From a checkpoint of a small transformer trained on Wikipedia: LayerNorm before each block, 188M tokens.
Each number is 128 + 32 x the weight over the matrix's rms, rounded and kept within 0 to 255. Layers, rows and columns count from 0. Numbers have three digits each.

# layer 11 MLP down (transposed), 384x128, rms 0.138, rows 10-116, columns 64-127
131145179096126132160098120091179069092161132081124142074147155150143125158124134142154123160194118153109183151102111111168120161108166159130098140124137144151114170097106080100133110169137110
112119135090125113183154102121118118122143091156216095164111116116153197102073142074112120152058111112176169144102127149077140066190146126082103088141095204179103169156194165118144149159131115
105105139083051114202118137143123126140137137136128108131127129171098099108143164170149142146112110084151118164125151113147128111102157147109115153076130100105160105125116147154123144130118126
158195102128122162119117178123112136180136149081156131131060137093107084075143147114137095081090113166112177150135134146176167077141167105089157107160144157103132144103095144120111113125163093
137105074124161099119151113139092134180152143141115117099133105129097106158139147094107100078078162027112091181168119142098141165106095135114126100096208103139099134134136133176057153106157113
175099086116147164151135117181153172224133110097122081143129088144146167135116122128107104096133112118077109098126157097105104047141164140119162156128158133108119135092120130077148086089102177
068113139150174179081104135137119129126112139111105068130132130150136168153143102134177115157191069075069088149132142118124094140081116142130206136170143151134143164135107085126083149084123164
152085089089088132121163110152109123214161129143098131161163120143158150152117127188120126120114124124060119148143094108116136077135110123153116140055088114195106100112186088134147115092119128
086070132171117167111114051085081069129129120132180181124131135155154119122138157131126174105154142153127167132118129117190102091106094122121128112088087176089085230193208103128168109074124168
121152151134152082133098122133133139188145158154035136169080117116083118167146131128151125159141128066164058090101128179148057026150130159105224161081102152200106061200143111154109131167107076
123087114170132126190077124087079107054152120122130144152151138094105075122114164171162169156070127138142068130160138127091104076096100119162193182111124108129128106041137144149104142137115161
091161084090089085083140148153132113064106112136144141176141130083099148135138169081190125116164082157065154132106157159129117099104126143105131124152154185102097124053069139120153137185100130
148133102149202102025098167129208124054167098082197136134124119065118138122123164149164108181111107154111149073176152072108192082117048119121130112102170184122104184101091131172187107183169169
127148125075159144198201066120096133079147155155156118087071132115134139136148187181154131126088101105112088092158145138101179159148142127093145127173141089169156134185070101129111132154173126
084055069101164098151202125148197121117146071112157155099163155173121175082140110086172181109129093094126176145083116103097163186117143151126126124123123120091152118064112190111110067081131149
045115158150149135090102142135113161131084103139128139170129176130131163084138144116138105109114120169107130129106187121118128191134151141169097134154131154113124156157096127120113085118166132
108108122141116145156116102151146163172140150113138177078124131121038080105124110160128137139132121098128084132139107099206152105114123109105168161085105126152194085190172121103076131098118151
147127162148129099158112118112130124174122183149138123106121117143103101141167182137101064091109183121122177142134117170195159108083099136133050146111131113146103095174117124138139122119089113
143141086103124106120102121168122123102128154178122091133117067152104072156137159110136107155120126130152189130125131106153112102144151110142095150124123107149113137096113133094120114076074176
125089104085122134115138067130161118170182114153114104110109121133091149212153119122080098154202148065162120165123111094161141156102152150134140122113114092135149059171106110114081171157127080
147092113172151101136174185123117109062172123133166130103125152146142143112152192101144085151122174070133141129099130159125112145138122113082110160133145147074133131039000171155159134093173123
107069096149133171100133085100095105096206108155137085088070151110098130145144154130149090168137173094140163188087130081188095115161126187132117096118139095128157110168140157132099114099124130
099133153169152205093182186094147103113108135147186121095189137165124107152169093115119097127120066143076130122086099100097159147184106090085181117068023118104094149084214131103092146134075169
126073195112137137110255148174088146174141143132100106112098161063154093087139114084219132000155116103113075161181211147112194134136130084072029162158119186067139149124199170110140170101105060
092094147098127139170087129155151141090159142099113119121088162086120079146132133152135101128108155151156108115096157131105144091122120141157159169116096121153146090135114095099092131176126127
124118167136135128167141089135126114132145095062197112127089143131100125111104083145161149076204130160138149147149102137150125142090136126116093097110124117126155111099109086127192183057135124
107175126149090119122106119119120102099139133132108086141107109104106114146125126098123139149159173147135122114138086117156125123123102106095132137095167083114168057121096167093146100156169121
142168169117158138140109142108098108052057097112119113152121136100117174140104148165101157172140084084155086097161142169151165080131139132163121169081063127132129080066145082099117113141099139
072191138147145163127173135148080114085102123149150061174124142110147144068149107106129102132094105118098156098106116124090062188121135112125077115129162142106136200097089151137081158131156168
125137178107130112076153114103075122148146127129168121138158127114120100171152115177100103137146123134145125126127147125124085134109113113122115088044089120123118147175139197061115146132129129
103102157139090131107157123063137159070099141054103126137099096136082182145177166069139096144074101186132140128138203119146141131069119139098107140119125167119085162147116106143129178136128112
079108116133171102106131117115152102123093123162156116131131173148172192080115073125133151165156169170140126121159129181112109178055093114159139067140148162162135166160137097193130152142123122
116122147189103142131133089115135101104156096128090167144163079110113110135130146178113116135063092148128118133156148131127070120191115138135134119082087174135146179122121120149131124153104132
156108117080131080182099098137115128157084136163061127131185157151067119119099143141153068124059175160159193106101123117168109129163099153197090127152135089147130089157141154149113091135141126
163097134163081111174095130108136102115088138123068159146131116146148150088124117112119101121137106099097183111142127110108085108167137154106114119110107107129121153129119072101100109134118148
185097132137159160104186109105129137123081097078186069123156104145163076079158168128150155093086106201073143092247201158103150109152116136098188144175103150123140189116147128141073120120090099
116160154139134110190067108098144105108154117138132184101129113119123195110105142144133056111108114114123102140189122115095129079205132153145101145136135095140180157106111140141140129144100135
135141112088080087168162142083038199062172122141089165131117155152078146144129120123141174117143177086110080174163137169065089109070081082128020136117129119199134007149116199108124217143219079
143124181126139142106122152123122136168116149127128152119115150083103121107097109146123141099130121137154145119157111160130117139175129169108143097133135138119149164127096112082127095124126152
154123131127129135154122171166123134117140117106151111129134135122101129136145125150130112138139121144138129120123147149109129110131126112135129165139122109135129124000091080116168140126136153
139131198151148178113140125080165167092093123108138160136153124126094114084100082129144110161171157152108124112097171118095112149101148179089100093139103156100159155118137105141122153143125119
129136161132169142116100135093136086139150137110148088102125087061202120139131184170141135176116156123159131149104069151143113163179115189092123080180098145151147101116112169152104111099109092
143091104113138144218167093134116134135118089163131126160136147164128127087127135157161073136099098101125126134089094091141105166125151130150162120139112130111131086078101128120098165104149108
104136113130115132148114172092100135135164128093154147170110140107092142140086140127182130100146120153111132158139157155181122073166060129097116105099114122168106114134112127133176099101074096
126156134096061136176134142083180113187137135139075113137125106179121115156136096126120138173121138059140144147099129147115115060158123124159161097125109159088152118144071137102083123103091125
103144137144156098132133141117160134084162086146150151097147201146138122130072062135136140127157173188130100153146108134090020155126094144207151120123091103179161142120134129124099162143175062
114125116156161119143135142120156125084192116112161115071139128092113071102126127123111160072140122154097163111170171134141172164154131091164071158133142167151090114118168064124198147115139120
161190146154138129118101112136144112110145139069079144173137133136120182152095167063112099175152139158192155164144108071104162082107111134147084178070099107179112125173140083129090136085124135
085142131169146147108122148145144136126071158078129176123155173111154130185103160112154123140120106134161100152152087164151108111108134152093166149132133162079133164097131147160137123110118115
103240089119180070156113174121136099093138174100154110124150178078144164129131114105121153177145015060089149119087073200125098176142181127113177142144159166153103111149113082095168116147137135
084122129133098133158088132146074119096141106163069099148094150122101124118142137167129080156110129118111095154171134154166128096145139125165119124091130078153108108132080139148082138136083138
078100163103150115164156139164111124110142116147163111158153179117172146045163123129140141070107161162096079171143191152069117155120144068165061124169132178074114137033126115109150124089112117
139147118141177141170146085185133104181138190156079147134105103161085114149146085104145096113112183152153104119073096102138108163102113151137098107150143158108127137178155093123110132140103093
123131143151149101127067128124199096136097164145090113118144115133120137144108144066143093122157087126123125154132110125113175129115065125132083094149141122110165134122123076137122161069130146
179133171107095122078163129104092118165089150158086090162178076202085138115130120176070108095096149133128153148156167117156098086126130200145120119138132105121093144154099120159134132105152125
141131117134144176129090173110083105110068134072178131166120125097194143149112116061105167236121089159101145120087117136167090114106138107126150140133148199140128148061123084152103136170084120
184184157084150074104154164124124103141144169113057101113186175158117143119131142060109059090157157121107144176120055098105150078121140103104118102194111057184164126219127135121136152136064074
199094097067145131106118167095122135185102119159093127118139083129140102122125121065155084113111134201085177092143142113175182117196139110108111149176128170037063136107164108089149184105140154
150113110181147155106142141091090139122129153147107024099095150119136115073137182087111095113126131122122147168111108186143112084177107159135126134155185146137104165153102138101151102136147133
102035148083147105078135121154149106125136128138049114158101165118128169127154176122151162065162120151097190140123147132175112171166138122187085161170131108098079114118085150137139091162147076
070128035110126142085084145156129147179097161139053108072184174136169174073109072106101142149176096069138081138134149165093113088133153123175129126086119103121162157066148119095124086127107175
172128127046072104106106162162123096196085133110141129131112131125074180079148135124148101127137134145122091113145146097121129062145185143141196108120106113125104111100101123134161129093128102
101162143108134105117122147147138141177153121139130151147088124165133136094114099145111133132134126082123110077052117165114193105136124110134127230070096182111149156163154150093100122133105101
134130075127097100131108118174119139212142116155098159143150120157131172097140160128177110086142135147162085121134113097151125133098171161106144150118096112115150149190091163155121117131126179
119155119153128135175125164181156117207099132162126092142159127143148211222110104089156120076112095137149098141148131123099113150133188125173115161141102090116105176143105096144077170093166131
090120142117106137136169140168144146177114170117118154148139138137138170128141145145134124147116131126075090106110173129124154121132194111086109121117118101104094151114133154134122145121148137
131117113147118141162135147144084137202095142150124168092142167139126084111093115105049108093176187157135210115095128112160138174099143113091075150065115129139104132166121084126124131135116140
070132054150164135136106170143087126184118228095154121140100131135086171110138107158109151134115155112105108116117174121097102153098143102180158125179198168102085152095115111122110094173146099
146135155098127127140153179148183084192100142152106132185128137094152050159084146083132139157128166096106152142180104203117109124112173136140207132081180131143160163084064082141104107111087160
127139093131116221096105111098112140027121097160219132092111132143125120146134114090147148173149107174132150146097106125165127138165102102148150117191116119147099127165145080107114090161117134
102204107130053122174129157103117193145132085089089147152141156140159110079176105141118122170160098124162132103136121146156171082123177088115170177104225204102131148140091105082127183102135149
111187116133130148119118143113175144186172148142126181085101148064099101099107159103192199155106116110115148153133146119117117124150056128166146046052166117156134102109200173114135092130116053
127102126103116126135105120175123112197093147131122116121129130105152120120136113155116131110105194130104087122142113141162121132121158159126130121133090103158107144183144147097123112098132151
133121129158121171135103110124154119160147140143123109136111184184135138119133121088098152139150153075129152168121119155146189142166154140084087129062119049176169146113185161112153118086074123
150130081143170109172102136131157086197213185188208071080138088144201179050148104133104089060134076126135128099141066167135126075137123092084092092165107145101092135158123130192112137209116122
209116120074109095089158131133113147175105087116135125113106152143107146089101132115148115121166081135138123108131144054132087091106143097138110121057172142098142101145042137150138131146160132
170125120056118170152143109114145118123129160215159117114102071109154131085171132110131116092072120132161136137124106182084146172123127095137160081160112094121174096152094118205075146083143089
162185107181101086070135169185112117193161095197111072107148149178173095139161143131134130093165169101077145064106028147142169148118145176085164135158154105124105151095176123185140118063068100
109123134124141131171140146103157081080133066086166120140080180180145141128072133134177140157138166133157104108109137140130215135144106149085189119078060157103116099208140124105143088134127129
132117126149171154098146109156130150159087148149177162113120130131080156143154176177147097121136128153130052109122122125109167002092128100152154168133148130117128209172153138106132103064150176
123144076153165144090121118144097127126133160111133144156105146096155112143116129061178101124123133090155102094153125187171138118115137114127142044156123135092138175155156155113100114178063114
098126141098125139103124134132109082085149107091140128181118094122156084130108155052124133146121105131111121117155166153117113090103154151144149111155143145121110176073171126176168173149047125
174096094116120139180122128119164172147075105119167167139093159156200088163113109165140108148112101132131131064120152101144158162139159110117147083107111121109131120153090116101120148099113145
091134091114111212102118082154149107147123130161106165118065089129059156129117139109119092133157102110144137096075101121122137116104100113137143088135126168114095134078113137176129118146122057
116147095121103112138135118113122148082134173110124099197165098124146103154148110095094137134121093136125132133124139148066109085090118106185116185139141134163148132137137092089124156123130117
060096157124032171126135184148085123117132133146131099119114168080091143140170117111121165121122157131223104172146106117138180088112153171148183043045131094115125133113135119074108193140131133
096121142082128130205135064138133133162117057095121169105069147108105097180035162138212138088084169125125142102111172127098177066091126146154140094135154110072113119228108133136083082182187150
149100145100144127119108160139178145103191129097138096181141114131095155124127126149134129134167149105134122106117105143098120074107146125094156185123109141128118174097096118102141106109161144
134121113136128162096126105120144071202121128137150093112101111120130189127135116090119201117072192168061120104113159092151110185123081121157121106115136152114121136106132097148167159091139161
106166085106144094128107148136126090156124134145087103123104139082118218053147155103124104117093133120116135098133146084066152103131124129115162129191106100107212134155127131131094149128096092
077134160206069121121160130110091166151043134078060112135216176125209105146109161084103164145067144118123121166127104135119046086177144146135103124133134106111133181140102044125134115084135159
140106131115112162098141099191144127198124145116138136111133134150123123122118187170119103101099178104101142117117090116081121119110089198118172122172129122129123120190176130102088064114136122
123188133106103075150149104147112083211085151154130135191116080101139118165107121117102092080132115148093163134234131127151132125076119106132070124141114133134104146048136115148161159124150140
097141190117185073132111140113156101129127105107133153156210121154153155074099099085194124098088141153099121144156160140078107122111111147155113069099163157127137113108149161179175178119094162
249122164139143115214106097080146155148113153107120114082152145118101122158101097126068066138123142115134134154111111112099087106080070121200097116119168115178150089226090112123124107089106127
179163130111117151112083166064173126048176131086171121137103156104133131097188106111085135130145137127163121129150076091125132165097041176153143184170132128135070107105115162097211182137187150
108133153100137141155205094128081170092071146152086130164179101113133074186075117126144119118173137129139140127103116112155119080136133149092114183121103115112094158148154116133156152159165139
163188157130161145137145123116097157036124130147119086157081156089118188117154184075152139099138178117126133167170137135161139158165097131161108143117124172175093125092105147106135185145158139
138160120162139131104100129074138121071126106130136161070114082131113115107173152114135097109108148182106117114128112173059164139108121102145119142097136113117106180168157167129113147114165118
108105129109040117179090177133152072073162130089153150090166155102082124141124128112111128098197144111135126092154173165126109073126151143141148163137140132133134102105133131135149123151129148
132196114161120084155153109161092111168084094130126209126139139130110121042095155121160137097119134168111107149143130103142132134090134140177097163180114123179164111113074188127135092140112129
150078108134130139165125161125098138031196069128182163091145114131147084194120152076170129174157136149111165117133110155140158098157130104132126142162109135062164156108165133089201146128088115
149176138131155124175124186064105155111129129112156118124117131111151146144115144076151137115106180141098153177145092217186139052090145180132087147131114130176102118187156138163135154142135125
095147161157118124138118150144116092128132134119095111154182084054177125106131126111112166135137083145118158112212166129113147141137087106179111068194084172128105099046129053070139148110104159
148137149109062110148180142122164169021062101153111139175130155135141176131133143147146129130132121143063124134174164116093107108128176113079154161083181136170136126036088127113130144112144147
090124153172111099109155120146145139190147143118125092091138135113128151124119105139125141124128146075124170113141135107110100115139129112114113087117114104095127142092148113144140156138119118
140165112158112133189098156107144139110189152125094113116169112144177091148144136089075079103171145195167148160079125153104109091163104131162100132140118175145127095125114068132096082118101113
# layer 11 MLP up, 384x128, rms 0.134, rows 11-117, columns 64-127
149057178162041106110048180182136115133147128129149174155086181160159095121096174123110117097073182087140129095167114067103082112080126134146136140103113035156128149163131128170148141160110154
121126120152185154118112150127137220114119103134176168116147114142153135118099130118096064123120121119090116113109134137140094200131148186125137127140106169148152130163143135135127151148116116
120056161056135075076064112150144091136108110104162078156132149124167168176088118158171123112151139132117074129128100133122146109101145152172134161164100155173128102114161107163146086203115168
135100156100134160094133100125126165153161165124154116143073133154087153095083092165121201205178114118186143098079136121139073129164148147180143147153067113109097144122124142077181141142133153
122076178118148150082161140089125089158100131126177083148116134125098089171113102119170147153079110081173172088090102112155095158116120124143102104147090181184099124142172136105121130164155190
168103120056123080171125082157081141130184108194085149135117119124080125096120163128121174121071096103150157130129136098142092157193118100103125178129057099143144121129125168129127134185141136
147131167165161108181043139162155158143166070108105090114130143151103136125131070098112111126131138127209158139132108160138122189134136134083171091147099090075155116109135193125119093112131102
149178198069188089104126232153149180138130089154130076145099136082107085116154105118130080111075150112117156090145133124133115165112194083100100118125119120130163069149090154141114132160138067
155163119074117112140022171167188166149085111077158144112077105110125142142082154140133142085087176124082126149099035133156148141113115203155066118088140125096120158149145121150149165153140179
125120142101104056073162098164140112155166149136090152159151103118154099109126073123115111179160173115106143132103104096144122133154158145135102085109109165188147154084110113125107126115168044
113130170150143164131177125139148149151135106080110131089153125080179083097146109147100145187103157139151147143130055067106086169068120158119180093093099111165114127119133094182104111145150140
106146136192137115196086110163076174118182126105074181151129134114144091100102147138111124128086137143159135190108042096127091160081129180142173168110102111141125153210129138162039173115041131
125130149167060117096101183176189131146095150112074090142136156128140100121128114164145098104156163097140121108115125110169118147065089127163097183101164184150131129108145138156147104161114152
109126183133134123157163103171093128209148115096173092132128187151125056184134133153056087136133158080137082205181108076092196110132138114142149103067123124200108150121074085154131179159171156
129074107165096165145156109124135107141159150121117134099139120100104112181132104153121101146104194041143143092144104104154127073098121166068205102117138099120141077151153119110099110141102121
097139126147102055085125149096150094179121155109103133140149169139156130156149165189101098170093230088181118138135050125147134120125143117150137161059144111169115126149117189132150154137194138
121111136079093152109146112131061132147106087142118159196100093104165150122147086097147105186098132115129124141155166136088115167188144121129156094125099179150169139118157151086097086141155117
160140196143115091162140154136099144127090095117084146139165217128130133180059118148083124099114149131122045148135147111092132145215114163140182092111141127133096126107118128102138176139148169
129066088152101126157127125147117187142146141065075138161198188124152152153106062184154111157147173127134117163114126091093155168072125110105091134109132063185093051144115110147146147096188094
119073208099152083167134146153094182138118103128177118139092157152132120134146134146106072197133143061127146165074098140160176147054231071050086143032061122163082165118102129194140114137176181
148124140067099083162152181134119108176131156144158175093133128126170149161110109141160106117150145094125083100155103144082164168059130138140131162154145118145090125147163129130163082122076075
149130133133097086154072102186124114155161118132115097092097126147051086142088113151130132101130135101131131122137144120228091111119100107061098091106153094119075038173105160170113130155140093
085072197129109084142120139147096116186197185096054120120164199152142081117090087186042196103127121065105132113165077102133125104110120084121148120104146106110091135138087157160125152170141098
117138174144135104147167106156117118164086117166149115098110089134119169128072134125135127123145116113139126184144133120158132110156141126141110092077096164125083131123194119130055125121107114
145083104085106100142098166154157194149130107100115178160140094109156178156136143146127126190138135077144136149063142148051071158069117144080115125107156130142128147114134139141116120188177102
113125134110144126096135151131097125151096108118106110105123148119159167112113144159133156132076127125124071142120145119078124143160145145132162126115120176146057147165154132117096176092141130
153092132154125132120134095077152150148160160102089177104170125154191124098104057117129126101099100138143171176087129136124106103148162139147111100103132135142136190144160133129165154099153115
156095124119138115192098134197177168132100054143133136136175103124142075163101103164149065141135184107070150171098112138130183120131119152057104132116119134126107082115103153099148099061154130
093146111169121099115122108146187122130164115108112137136105116069091144135112117129183134142104147143097076194143097171152131184141150106144135157140139143100153129137056137186160132096131113
146182183118121144149102149132100132139121157100103118146115140155119143129105083154102120131128120140150097091101113118159139164098108117151104158136114039177123152140122093135171101128099102
131077106156097152100074159127109133147197106075107150176100120159156088131137165135138131067134112131141087106124155096185131094133134151089073092148113080143087062137148144146183110135083128
159080146106148123159039091102092160117099129101121196134120128128132171081118084097084206130108128092136087118080127164165094115109154157153116145148091051071138145147123197087116158151112164
100134117146114120147196121109119119115131118155180126153116105139198042139104061159092127143098148107132146114185158109133152150118166124053168147169125124144072098134184175113073131178102162
086118095149163120117168132121145148141165128121193159169145153065136082139112152182100111129120126127099144127126134103115151143140107113084165090132123086144107096125126165123171113121142149
102123101124082094098066166119091134139167125113144148125136157132152098107098097140164101135119100134205086120116148071150143164164142148093162112110157100202055108138179151122172185072128167
152119104103115087140131170129121125112140134156131098190126156125089134136136119115137131140142155129119072165106090090132169166122076177129109090102120138133137117166155099133104153159075117
110131105109093090126064155131147061185140178169094121179129200132128153135079129214121094084077139146103119106147140151102147181127203072091158135138085161092149136173105149101158103185197142
129088135159072114184149161093123119148157149103128154137163144196133118137152082145115137129120119170137108061080095103090097122076122064092149151136125084165106070161141122138150159134125163
148095153103134153103102193140137157148185168078196109188149113090157164111142193160101123129155175091158122122085107115155137116108145116083129180075079102117073108068100125146174107139157126
086152105111084115136089126118089126144171135072096117160116160128174111167093123165120198125121124107148132159110097125150124095188072122176168145140174101183115134129145122066107115110101101
118086134103147067089088121149157102153107100163121159139102174194073165150161121152123131144169146111107153089128123092164146137080133162095125151063116163118101162144151118110153135199107143
095105166114081148175107151142139136188123140123139139141087164151082137079080127106118178171128138121098087165150134100169113122085155097115087150105133101118124168117094131185107129177148155
149095084100147151111097126198112184183152117147105121129174135111082126102162123153094123164111185103164190117116132049152105137119129129108121172114162101104139138112118117137117163148184115
123099128220161166127110119121103134163149104117099143132118171147116131143119116121096063094129184088140146169100123046127138131151144094107121114087120093116124129163143118184097132093141109
104106092096102100127091131115096096135091180100146173170143075125093134131097121142107147138143153087119079143173114119106152105161178144080096154098098122132145122141103113140138110162085161
167160175151120107188177158150191179116101135121103116145169158126140136135106093164100074113120169119104129135032092119158108122112130136110200132142157097100133083129118111156142164077130203
135115147099118147078121149139078111128135118136144085165133136126122135090155134129156178156087143109142117132123085092192111175121149050095178136158146153105146133155156157149160090165079061
145146114096116151092141160119122123158173119155125098115084082098099175110120106094105134162168109054090141132143127125145144124136158105145114129098112103152100095183126192116104141149113144
102094164117168140081121157110142058138099131095203160175118138164131126178151098112122141119136122109137093092172167109117129130077154142119101159098103091160170100135139118159073142075125126
169083113127110085134144151123155111128149091125103178216117147147133165193130084163080103098100141150149170143111116106074160150124134145130123133106152131142136157126123149095134162133128108
148081100087058148093114135177134138101143129113104156139158102168112120187112143154108123163076132067155164121090147112129196045138143152114121115080159118179143087110130143124137109136134169
083129162081087112117125147153092121127086128108128151090125148124122121126121137151073133119104077109171133102094120128102146071198136129196126127120056129134099119109124156139146187086187164
133129103088146151121161129122084108131155113160105156168160120113088130150090122139137140172068190104152107090129104098124080137173160130097182157086150135137091124167133141119113165161131112
083093123111189125108110146122112155162159133072129134116050168124124134143125120105133180141122101134075117083138134118145140146185146064126120082122112124153150075126198137149088123145178118
094131078110140094074108123134194161152156131151100094139105142126053176119082109174077145160138222092145133096141118125071147084163146086104116129051092168146163120150126142136129120131136158
117139110112133145075123121169123110159123121170131154132128098106095090132044098177112161198117060048107130141073142106147133072128169184094130141066207127137180103124141156090087166130162174
128147171118098078102076138139175097175122080139130134099108142135086176159150095172046159094159122114117124138064167084152091102139127068125078089120099172116162124109168101133120144180154094
120093094117161046155096139129134131144131104089159128153156166156159155118116064175133131140148140105109124131146143149121088151161162075081112118113114106127132130169143159167124086176158145
182129152167119167117116141154058141140116162111109120110135117130110105164140075156097133158095147103102073165137116114160143095143150119116121102116087118148109108146102145139161171069141178
124117247142110093139155133113181139161123166123150148138170195064069102138124119141124114140094188139093178100091132105148148117104131125121143168088146106074105086187137093148135191121091092
078131127118182135094124140108144115122180120195099125117128137145184129157177141131114148159115200104106172126135096136093096103107159192121124127066106102149130105141192094123158096143178111
106071110168096124126084142161069162172143162080135158057152149140097141183106086076118094115145142168080097120139137116108089155122143077157108040128107119178101107127153100210097108132129169
146127152109163155124100113124178118129087105105142145109084162168095106167131117136083192140150166135103133126130147117080127171157110095118116082081120161146202138140165100106151108143139111
204129147090132134144131090127085178120148148105124164159090133118145041124174153177107112184113116119118177127088133081112161129074074155117122130125167192077204116157106130124145136133137156
169155133083173073076101097104122158122112131157134113150138129111103144155143119126110116113113109158127107175123102145153122121104094109151078115128102180154146033159123117133146125140130135
136104143097157132073104182129176152127153116139121105104098107089108171174152162114153143138127178095186091108153113145133141150091145214141149120093063164129095131146107209134135156088165113
082113147086122143100096116140160121151176074109103124143122137105193115125113104118126134195085118146185133124108127103128153128097096141085110103156064127100166088135130132169139147120109143
136120079116133091113127097183135120159088088063093163119119120202114139130153104140091118163122161141128108074068128148091064113089122203141116114088107085086130117166124141160165207146117081
108097194101148152185094098146141124138128154112108116106131101028110129144116147167095099126074186149109134117119111122118073139131129143121128142108074123168187111128100251135140146181141133
107132065174106119123093109166188094197145174100118183180096124107139148195095160152154146113108119085109126160110023153122146149147086130096092084119132123073147098128188162197130096188106098
133073177134118080132140092145084115120138124104143082084212168166126123142111134132097080199141189060106079087144167106149090154131139120120112131105119071135132113143143166128121149150147143
176148111136118090128122110128124189123130094155103146073104141135106110154128124114106092159106095097157161095100150132151106098123102156121107117120134117079121088127143118135178118137135140
146156072101117123132123159131053107191136094118072190120135089114105174178136098159081089118182102088109143101134126109109094113162163145134174116096104176091142089123133093113116134181173153
139095118086166115133132139114073099160133164130101187126126180108047058190062174152101136137154134136177154126132113079118146191071119124194207135138107125177086144139133167123105126191144083
105180167144101128124117129145122098117105130121116151103101101149126123143144131108122073120110182119166127127114119182137131163130107111143107148124105125166153165160192159121149103103101156
148091118153136077109083155137125114165118129147083160191108131155110107100158146180083135210172117050087154071147083149167162132067133119094081200112089154143088122125104096111107130172146172
123119171117142099158168117134123159137173073097119189154144096151146139137082154102127158178021173074111158123072071134143099173142138064127150108133117151126133107199108143129147169140205145
132134121144081120161115185120101163148160166113123127186131094081082116152113111142120138100183111114144079110104133167177109129124091109129182081148146103175110144176128139176130128141102127
140145136103036124147079164166084085123210102131050112138139111160165141112108111124097111077069135151135130131114151167132084116165127170127122173111125108136117159165143176118105181106148130
048134101169162115137101110141137071147135117124147151150124166113110140122093165229105073062117100117123129139132116116084109134125124102137151154164146113182163063122127112138146119136181153
078131170146125025138086137151153158123128167131117069114147106115083180133125140132102127192103138142142143145098076142164078105182142111131104105125071148113118110132131152150157138180161170
139120196145084162114145139154085113136136142160116116135105117134060104149105142176074151121097146116145097151110112151160108101121123085143156093108103129103135105113125119181134113196192088
114074097087119136070177128155072133121167151098187120129150172149175097096097096132135162203107121160135123148113107136118117146173215089085097148126150139167091110137128165146130103099177201
160099154107130120110082155140095132135116158125143151065113087088129139099125131140111174133153110082133119119150112127157090156093144120119123104153127090111078109155126157186160093123145160
141129078126159125105073095146088094183134090138135156141109169155103154126110060194148178078135171126079096095092133118125136151132148133108120107148141099101133062188154106158138107135149148
132122075043101153109121137154093186143113233130100132178111119092098113145141109202118112191155127083119116079112103154130076091115138166205136175191102129105089085109150117118172155165141139
129154118144086096140119105110111119106074125161097165115115144108153136129124105095112124141064072146118102152078151114172137166147098151170127054141109114126132121163200167143115170156080117
113133167081136103112151145107154108105132136123123111141131109120170106174128117126159094139145134114159209079087095154143152115163182140084175107142128114102108129142129192125076098087117154
150097170108158116142050111116097120122147131078170151107151140116119074173119084110112134114067110160103115172120154168158081186102150099092136095156194117106090139124129184086096107134176140
129128148119139146106132144109127087143215145110094166135154145104081110195117123136143136155076156098136178124104106124144214140091119108091164118071155101115124063161158175144110166216070116
106126156106089115105125111126072149126156145093113123100133128078142156120128102103122089098123113158134116101101130187153149173161117077097147124110137130154126096141133175144140160127220095
108112139111139150165087110132108082144155094094076122117121172168151123110106095093200144165144160086137086111035038107142148165153177125141190101124076102137101108158124135101097123102081163
119102135106159168143131126109120186143122051184122192105090136092082109152080166161096105183146113141115148139151140085168108255073141086167136086169110110157078142169133134085094079105197122
109140113154104062099126146173109110144119113107138094194175138103034148133146181110138128133066154160134117141145111094127179150120143193089157135076162145085132115120081157153118191203126168
122103167098103072150132188128077112193111166093114115151064112141143117108073167136136149132055123145096115077126138111148217137106165136145115152082118123142094075125119146139143106197116106
147109133163120111125091153142170100146124092150150161102141135122094217107164110134101115113096117121098076102122107175134150095125117154112147104047092089136152127161129181160128179067109179
129093125111103125111127102133139115145153139118107135122079154141163077136145085173128117184116156069143115104099109161070129117162166123070124120047118072143168128105135145213128154144103085
065090155100064136138126113123102133144084129106136142139121133168109106153091123148144185179147100118100137139129126102157134154188112114116114157093140117191146097157134146134127113139117116
136124153128164131159111086127103138125165126084093151171123144158155103146129111090111123247117131148152158148076052144161131125081100095115081121123097143143174165139121115161101195114128125
126128170129143160137116138099116091151127150145133152123149124148191141160104075128086099138182115126062135142074098101121083135109133092071106084173114085180073116116175124194151071131143115
104106095102150131108197137134146123152068185073106087123159169115163130081132152164125169122109134131150052114065090129122112138075177144078179114061133085155146093110127129184075080069166107
125111110156069064113123121169136116135168080126116155126126111169078132125116124110129059123170170110120109048123159132095107126180169092113105129111125159084145123144164119168133153171162144
137116102091100105139055153143092127108129137078121140111105155177088152211154105131132151113118107105089133110115108117108066102093194130157128177076165148149115114135152153165077136133128134
115158186095113092111121172103136146157090114119091198190156112116162093150105113119155098159098149131107143128132126080031103150080125116112134156048081154133157126116147129117162197184130108
171124155140140111135082128110097096145148145148141146148124135171142150149124137108123119175112142146109067153144148152171117141123161132119096133135138119168150101178133145098106122144165133
135121116144060162094109126181131123136071093093112129099171120143087120100138120181144149134154164105073108103140113125105136113115157160124131108117127147107157147110146129153148144089112179
147124118106090069145149092155174172151097081082119149160130134141126116130172110121107118147136125122164182012128093157172070094112157140138118131067115175131116098143122094112175117093176122